python train.py --n_layer=17 --norm_place="pre" --parallel_block=false --init_std_o=0.0113 --decay_shape="linear"
Each number is 128 + 32 x the weight over its row's rms, rounded and kept within 0 to 255. Layers, rows and columns count from 0. Numbers have three digits each. The size before them is the row's rms in percent of the matrix's.

# layer 6 MLP down, 128x320, rms 0.122, rows 0-99, columns 192-255
099:154113075074106117091143131143143076104152129102168127122115090075093196109128116120132136090128158122129134110190150112124117162133091072120121104124166130065158108112082146121021154173141162
096:074150137079168124131136117066123184150185132142126120151138112031122235149129127112152144103130129100143064144145131111138097112113174050144114075132137115151150141109160126124066132134123065
095:133070133102141097153109134112142126109172118097137126084158153082168186095091201136130138182077109065101145157124134090122114162086097095154183164146120166126174145130130158106092174122162068
099:108176134134130140176147135141119129099104125164116190108165148081147106196136125143132098128156170088114135094083149121108107143106147165123119148105177096115123188124150053070140118117110141
090:130173092146087110177136107143143168172129112131158051102141099180144159144146108147112169114193110124128091131076075105185161106134097114172153205106102135109144159199099170148112128140121086
090:081106119132120158118146094078113109134094154195120106114137108118147086157170124122175101117115136113140109086170108189099188169125181109139171121134194096111170106126161131083097097143108113
094:129151121133091157179152136115112135098127123083140073112109211087149171124192105142151143104136163130117137146080128102084120131090146085095060119130125123180146130118189122150130121164107048
200:177228078204097101121123114121147143150219146171168115134175106154169131111157137120129084110136117115195096128152124096172104183104119114135132153120158181113107141156090116124081125108118118
096:138104142110149087136161117151113152156121086070120165127089106112071133179170104108138040201106119120151150138111098110102128188165145167148094133115209104124102128124157128106063144188114152
096:128075119152130142207117099160157092082151128208131145091135100144157064125164127093099101145140151056131096105151096135166106154139069076162122161141117068162157169081114091146142161090126107
101:096128117105133143115129065084080111151132178149104118080149135110061070167182142107133153136145154058139110137082161095093090062156174078127169119126135153171139143141147158111111143137108143
098:101107092149068098096140123148135073094109159120155165127143115105109092084104155122127110111125073190107111122177147115114150144136153091128116064139121098064138125121150130167149121148118120
095:096122091112152085099132133081160122123180132125082116114085107118126128138200131156149213149145121153100142125187077089098176152115179108161141097109129115163074106118116192088100145135129187
091:141098192154089181132115103071133112085118141102089105155155109084131146159103181217093138129077119083177138080132120137103151119135156182166139082155111140160130109071091100152078113111187093
093:148152114130124084132095107143124121092165123145145130139141087122115144105225143191116101184102058117149108139064077149152184180102128153102125135075201169121185116130072131096129114146145075
105:139151150125144111080147123153065103133122082103131177121186149118125146112119133108124114145153091131092083137146059120216152170170102120131145151124123138116089148169147099101074075095123124
088:156131155074114096117104102098097167208125151103125143147109124190086217110130090106174124085138150082123127135077124250144153157156178110130043138092124106169076142137088139121099146094094121
087:081114162159157128158151131142131163139158094130113155111047113132150130111125130162111231156155200126069141121029151080147199140139118176103088118130109110098129145107109151146159159214152128
106:072094157124103153092131169129128080163151111080120125116106158102071129092114093141126172111145128132196166120139118128176071177057127051096069170131204122127122165107149128148141088117112110
090:120134188129147188084119119131124116147163110139099112158123135123036161148157127139094152200090137138151141157091172077110161095149079133128147096134130087094155129115146170119137086148087081
118:058113126079100162115153129110097187118100164140089140167076157160098097154154139102141131147095160119127145115072171116066132171099156152155129133162120129137125138125204132098106115122108175
090:118096120066052138162151131123121078161166118109093134138078189156126192126166128119167106121127160163010151188198153140132087092090151096172072121134169158146117124130141091113128161129111106
099:172124109091170089121163095135123172129120136125155147098128164086102131093120116137118116122142066110129130118085104104168122107155160174122086091115181107155194110099052146125131091152131114
095:123097109163126154151124128044119139154151105078099085173080122211113068130090134085147091143123104121120197168123168065149142161067049134143116122117093089128115135074100136172168137090160169
110:140144092163148062106126102141111115134170129130202099139198094160143153088194125137157096145151099174168050125151099066165121161070098122058116126085144189142098119150119120178075172096123093
097:116097124127179078177110109125124094148161122060114099131135093143170134116151144217143114120151153162076103187126126091132138150196113123106092129106143132169161145142154165144091106145117142
101:100108064084101169139072087075130122015093152104164076139159131129138102130151121101149113116138169118150089081134100143123164124102117178128140161143136125121148114133122065179156139166064156
099:102085199080088154121102108125108153124222103116134159178191175140140123068173093115142097197114057162140102146136190131189108146133133138164136158109152122091144102148162153116163100100127131
088:161172179195126146155168089162158074152137107097114163156149123076108150118095100115143129128158108084134081107159127130148171144138147140168147176130044143113129106098062153118149177181140093
155:115119145115140174152129100130105133118136168156096134155088141129154148168046135174117133108116147099117161129107186149043160129125129156115170101126089124157217120085153128119132110123112133
103:100157113196101105130101123183142164102118083196140093140139132190201098135153166160160083165153124143161131106105132199184165164149137184078140196141146161153171153140109119091157104125118131
088:106153225125103186144159090150135165109151089127110140171164092148125134121100097105109128130139134115110136111145095210084091181104133171102122128112161159114074149162100106083130109146116070
105:138126118139119103069039100041161162122118077088180056124156128086163083143073134111151120164124136136127115156217107136129064130144060123165170136095075126149149151150118099100160104137121109
091:166114153144106116112119109148155119132146175175120121203115111060213130123111144095143086127138103069070145146171156113109130154114111047190124159134147179148129161173142099137145130120126111
105:160175098088106110163106141133127146078154174143111170139083142103112159144130193171124139113105168126154156131177094145099078145116144056137171111138160092098122127102125182082117122098122189
096:254206133163109156134152131175095150183122145143175055104130134079130135035151106080151157134115170160175118129109107088164133138133103146174119098144048119120100086116110075174109127141128155
092:115165138204088147118057166130104187101125133091173114089118200161113135098132070114072247139105162077161128159102199112088081163153105102133127192127134085131115165156111131155148154077127146
084:160137097101145139165184169163099150155154119144089100109104140099210155117173148144133171116110160076067130153126121130136178136120080140138120120130102110099214141139117122108132141127138252
153:201083123072092155130118137121154122126127120076084133098112149074100134095081096106083128110129156157080137151114126135178142079145227123075064095128150092096170124156080167117087168133143107
107:143180124140145172128163076128073094103167131154201125135141086115144044038068128155132090152113088162138023106091126068071138150167133181146085194167111202158132141132106088138149091107173097
089:148113078142155095155101146107108113157105147095131157102122154100134094128142157135131152164056083115158149084155151081163114071126133181117156128113149182066151129133168098127160103140094160
091:152167045154157155148104102136111136128152157143156101122163088143195157119110076115160144178154061124056103167134133111124102098171162117118075175121094176173149117082084107087117139094151095
094:135126204129183133089216124113152112068144096161083077112097101151151096121145114145145095154129116139155144134152109143151137138149108080145086142079189134193134166090093128166151132068124140
091:166163163154127169119104077147159135120094156040116136139165133073147082129153147159138097144131145149122070121102141130164166114164165074147097115180107090154139158167106163121109151139118196
090:165155131155146140169198166176116149039129171150141129152065123094129122103104106168118097122076143111096114119072092134094143136131133130145013149091147096186105093163157066120129150152072179
091:158098148069125106121152115155110110136155175082119105133121149068130132114152088121117144064136104100135116085103078066111128119136158042099109102103178138131133134146122207116089116146143144
094:148138189121136167097134089143152157183141092098132149111140143174082152103110177116142150079153102143073105081166185123120162147157112111140131120148097156137119155175153110124146095173123101
101:088125121180118084105104147110165110136137146160145190097159105159180127113146140127155205141111053114180123153130105146162101113080128193158167139157111117134128126150164132099126098074126086
097:071137217106147152052083162094084147170116122085107130125118082123096093154143171103068158147166104089145133148033137104161158130112139161139200106186088053097114128082141151148161117143100116
099:143190144136090117127088123145112119177141141130126126074119091150123214118095165109092149069153119134090109124132095135147046094110103103162139174173098126183174107142094107159151135186105139
104:168109148109072123105136137119117157139135129125130157151160083102152128151069131132119070119119074143173129117112155126130127184097030108114133127102110108116122145137112115152080130118146110
096:160129150099140081091140142099145164162096102124127116101106091120071150115119187177131157065138118094178142119195208098102110114099109097114087048121163133100145119188110117153126118085095101
094:135109134114066097151087130144134128113099196100159135145165095121180176121112126144124115098144135132165127114129115151150132116114122111158159122129112108052153111192151138140096166078136160
092:105114053161205139145177165133111139126131072126154115109133139195155107118132130115190147150191170157192137096167115106179140042111131114110167107141134098110119147072124075136172129115127124
086:117089141090143165137103104089139171154144139179095091143092120151171075157162133143147054115116141094123129100114136128108036179133097091104159124138079139140129108183062145114115131166130127
087:120148115156142125052073179081148130089137151144103170086118129118137080149158123094122168115149155121074161149157167163094084124131149176099127148160125159091087132134130045127171120153141150
094:072133122147116150140146191130163153127090095156083139088093113097143086153169115135142101125096163093063198135128127132128137175103089144146142190155080039124120129127096096080149069128190200
092:131133181093156167139101136116076143137151141105171132131175109111080166165176150133103077153118089161096133160151098094103156153059094153141165115158145178145162127128118152044120085115096135
098:156118105070164186131230198083118151172112120106129136142111147109140173166160084104148097104167031096175145130102126136152116070094142114131100172163186103130158129149114110101082116132155102
133:125111113093094200138118184123117110115062118089087142130117098146114082165120088115133146188102190072129181161112162164094158169106187098130175134138095118130138135140174131115153105115162095
099:112142119156161172084134200156176143098068105115158147076132088136115042153205133161142108121163190155123151125053126156142168132165176105142119169204118105141148133090098143107175093165127124
096:133118140130115120165133120136128135071149104185138135170116122128134071153138140109110149156112104170100133151140115097117113105125143124179149089179103080098202103137159190112124155165122120
085:124166107162138146134127186111147124152128165152108159190184116116118088121124087130145202065161116171123103147184141143121098159112107122121127170111127153123147149154112124105190146121140072
095:134214130147119118090132136120146092073102083127117157146108086154156141156112190157133064150091101151126115067093144094100101145117102141120138141106154143133142122150146160195141124108133159
099:097142130104117149134117098133086121113179162118161063092147101151123138141145114127053132140139145146152120158088122188100134068135084082174052151143102117145179111191138131137116136112126129
095:175161147123153131163117094133082082110155110129146125098163090071160107091142091170135129176149059191133100135119072123183161101186129166099108073102162178105092085151144185074160124069123093
107:174141156090140124153138047073133138109132168147193113146150163150148142126075180159125107187126138089144064137159130134139094086075156107129185188121096161077175120142056170116117085139115126
091:179054156121094125081169096140186109121143135119150164122148118109196078109123113136114119114123110112126098174112182102143096124127103119114105146090127179152096095110135143145143125065109119
094:096098124084188109163132151099056143089116201129108137149170152116124146134113170192072142097141162110152108149137128096090143128079172104115132128117132122109117157128146082185188112189110080
098:109155133177158125143140171171158133127081158167180063133142129132091100131132132091129103126166096124152136103141148117130160115140172051157135124116144054154091080120198120120139165109105124
090:123120139112156134078119118124082101141168131148113127187164142106110154162166102165168099129134104103165134174147109087081198140096145048074106125150167153094095132075118152200078151141136091
090:149096145071088145147146119148113104135160196132131129126215126124151112116103169115105066066114094099143080111153164177106060092130140113173176098060108169075095137134131126105144132155158120
089:092097110169172167122170099176102136157109116182118184085071164131185118165132160159108065151093100179083139101119141130177109180107135150104097147127173073153107136122088115101107106109148088
092:149149118173128208160081141147041117099098133192181149157101113137142143110133077141125153132110194143124103172101142143097086192134106178085103143128086127181158142170139182117093171152132153
094:125139131166143147087137096189146111125110118118109112181151118167078163135129154123101091088145140064157130085146110157139143125155057115162192146114148113146147185135190103151183116098177164
095:123111126120096120079124108130110107070094162079113086142172169173076163120168151153116127108174137094169096187122097129130098076101153075115197148114148137075119143122113117115161123108087131
097:122152109102168170087110125109107150157145123085145123158131185120101165118126089135111244119156102141128151166093068095179146098113117085079087130108125112058125110076157151161136099144097142
093:099105088088096119085177054100112101129068135157181117153142118092158101137132144166076148082152112056176096047105122138107104151142147085125151111119134128117116177148087102161162158059090087
101:159139145148136096136128088117083174104113109119177073156146145139166209136136125105131099082128130147164113080144114097090150162145065126148109185128125098134146144157108118121092128097153111
104:158122104157115103188105087098110164168132149121178059131154176062072116097193110145136140155102122191134066130132135171155102120103096132113053067114116178153094122146108184084142135100130084
103:156160065148155144169137150099133149138130153131161095147110117170192128131125156145111083134108136126047139169145161089180090193067163135134098137088123123101105153137065142103111100131120092
094:146197136153152138156198124147107106144105154117130082125127200140151138073104086136177095123109109167201092104139123097163140066107104141105105141124141155141159124131066069106076124090107050
096:155125082085129114111137128119118176151119104085142091149141163110152164126128079128162153095162170113115083109128166145081103100146215126130124131146090199104082117144118156082096181094103086
092:130132112105056155090166131166091069122114126152137091165129151132159059098099139146109151099102083136103108136201173164106134146136144175083155153176108152140133095121151108140138115039156117
092:131120099105189153132145164123119164143123149128142111133081089132131115182104101090159162102098096171106167104154148121040126144111117094135104202193147052164116154106114094112154125168140171
098:145110104125059125110149130130196132158126081118125150143123144154150142068097114173093093073159162113176135156111132116138134183063154175115106141154105126170130069129123138072078132152140185
095:134141115158131110121037109128121132090152163128123170112161126134116135150061126100111128143117107129143095120111101164163097039127119129121120169214072133115155130080191114157154120125098094
097:164154149182140124162161161138131102112112141108110100133143146067152106117160120129094091169059144105126136138107028143100102098118098143128201141124108147081102133126072118141086117137151080
097:146104193202174087180171129155110109146119141131121100140094117104111174176090131201101142102082150187144109121073089123099177111129147161119092115186130155124129165132127169146149099117141112
100:186110110151114083147083163113136140158170122111156073117095063152202151060138091150142110113156134121110137102144068133116140160080083133150128104125064169151092143136105102110101123116163095
108:166113114098184160158101147129168127138149136076116179105189148099162125114127114081098141170087118184138148148142204131136122082102119225119141118156086107128131139127141146122116139151128143
103:096063141159126054104106114120161141086098103094096081121158126096110062141150081105138148077075108101046125108088091123182067121125188111154107136123165097112083134146151141159140166115128070
104:136118127099125102153118119093100124175147103101107137116096127122128206150121110099088133089114136121116168157150160136095068110132127088197092079130094108188148111115159124170105167144144153
094:128139093140088117138116097140180137096099080088140092166129036117137075123119115095118070143117164093155110117093090061118067130150126135133255114151113083132136128087113128080107199145164148
095:065102143149112096141186186106121159116103130118119132112147085097103186139167155123110183154101171162137200140076108118144137142059138143089164130105154089087132102110140116180096102157136147
145:067112136087158113152104057089132161146188162139178087113153146151106185092103229158123144154133138110112079127162091107078089059128150138174219146191102143116141132133129147148125132136088139
097:143109081138164143126094156081108139097105160112097134157104137114091092153095134139083138139115188086136156117092154106130169094180105219144115117134111079165124110104111144131134112140119152
092:103142155103088179145158102175169135109179086133124153146079110124143108159155164169106098192125114124100161174092155192134188111123104119042145110138135100124134109145184141065148110080142122
094:126117090177105086141103081154102175085102118144153125123124095047153133123077146106132112135133162143152108132044137117129145104107157133096076107195048083113141130185087143121112118127081125
090:064095147101153139139164158103095133125135157087070171157153094212152110121184082099136113136117097143108116143142096128105114116111183136148156144128194165138155142117117149138159119097157127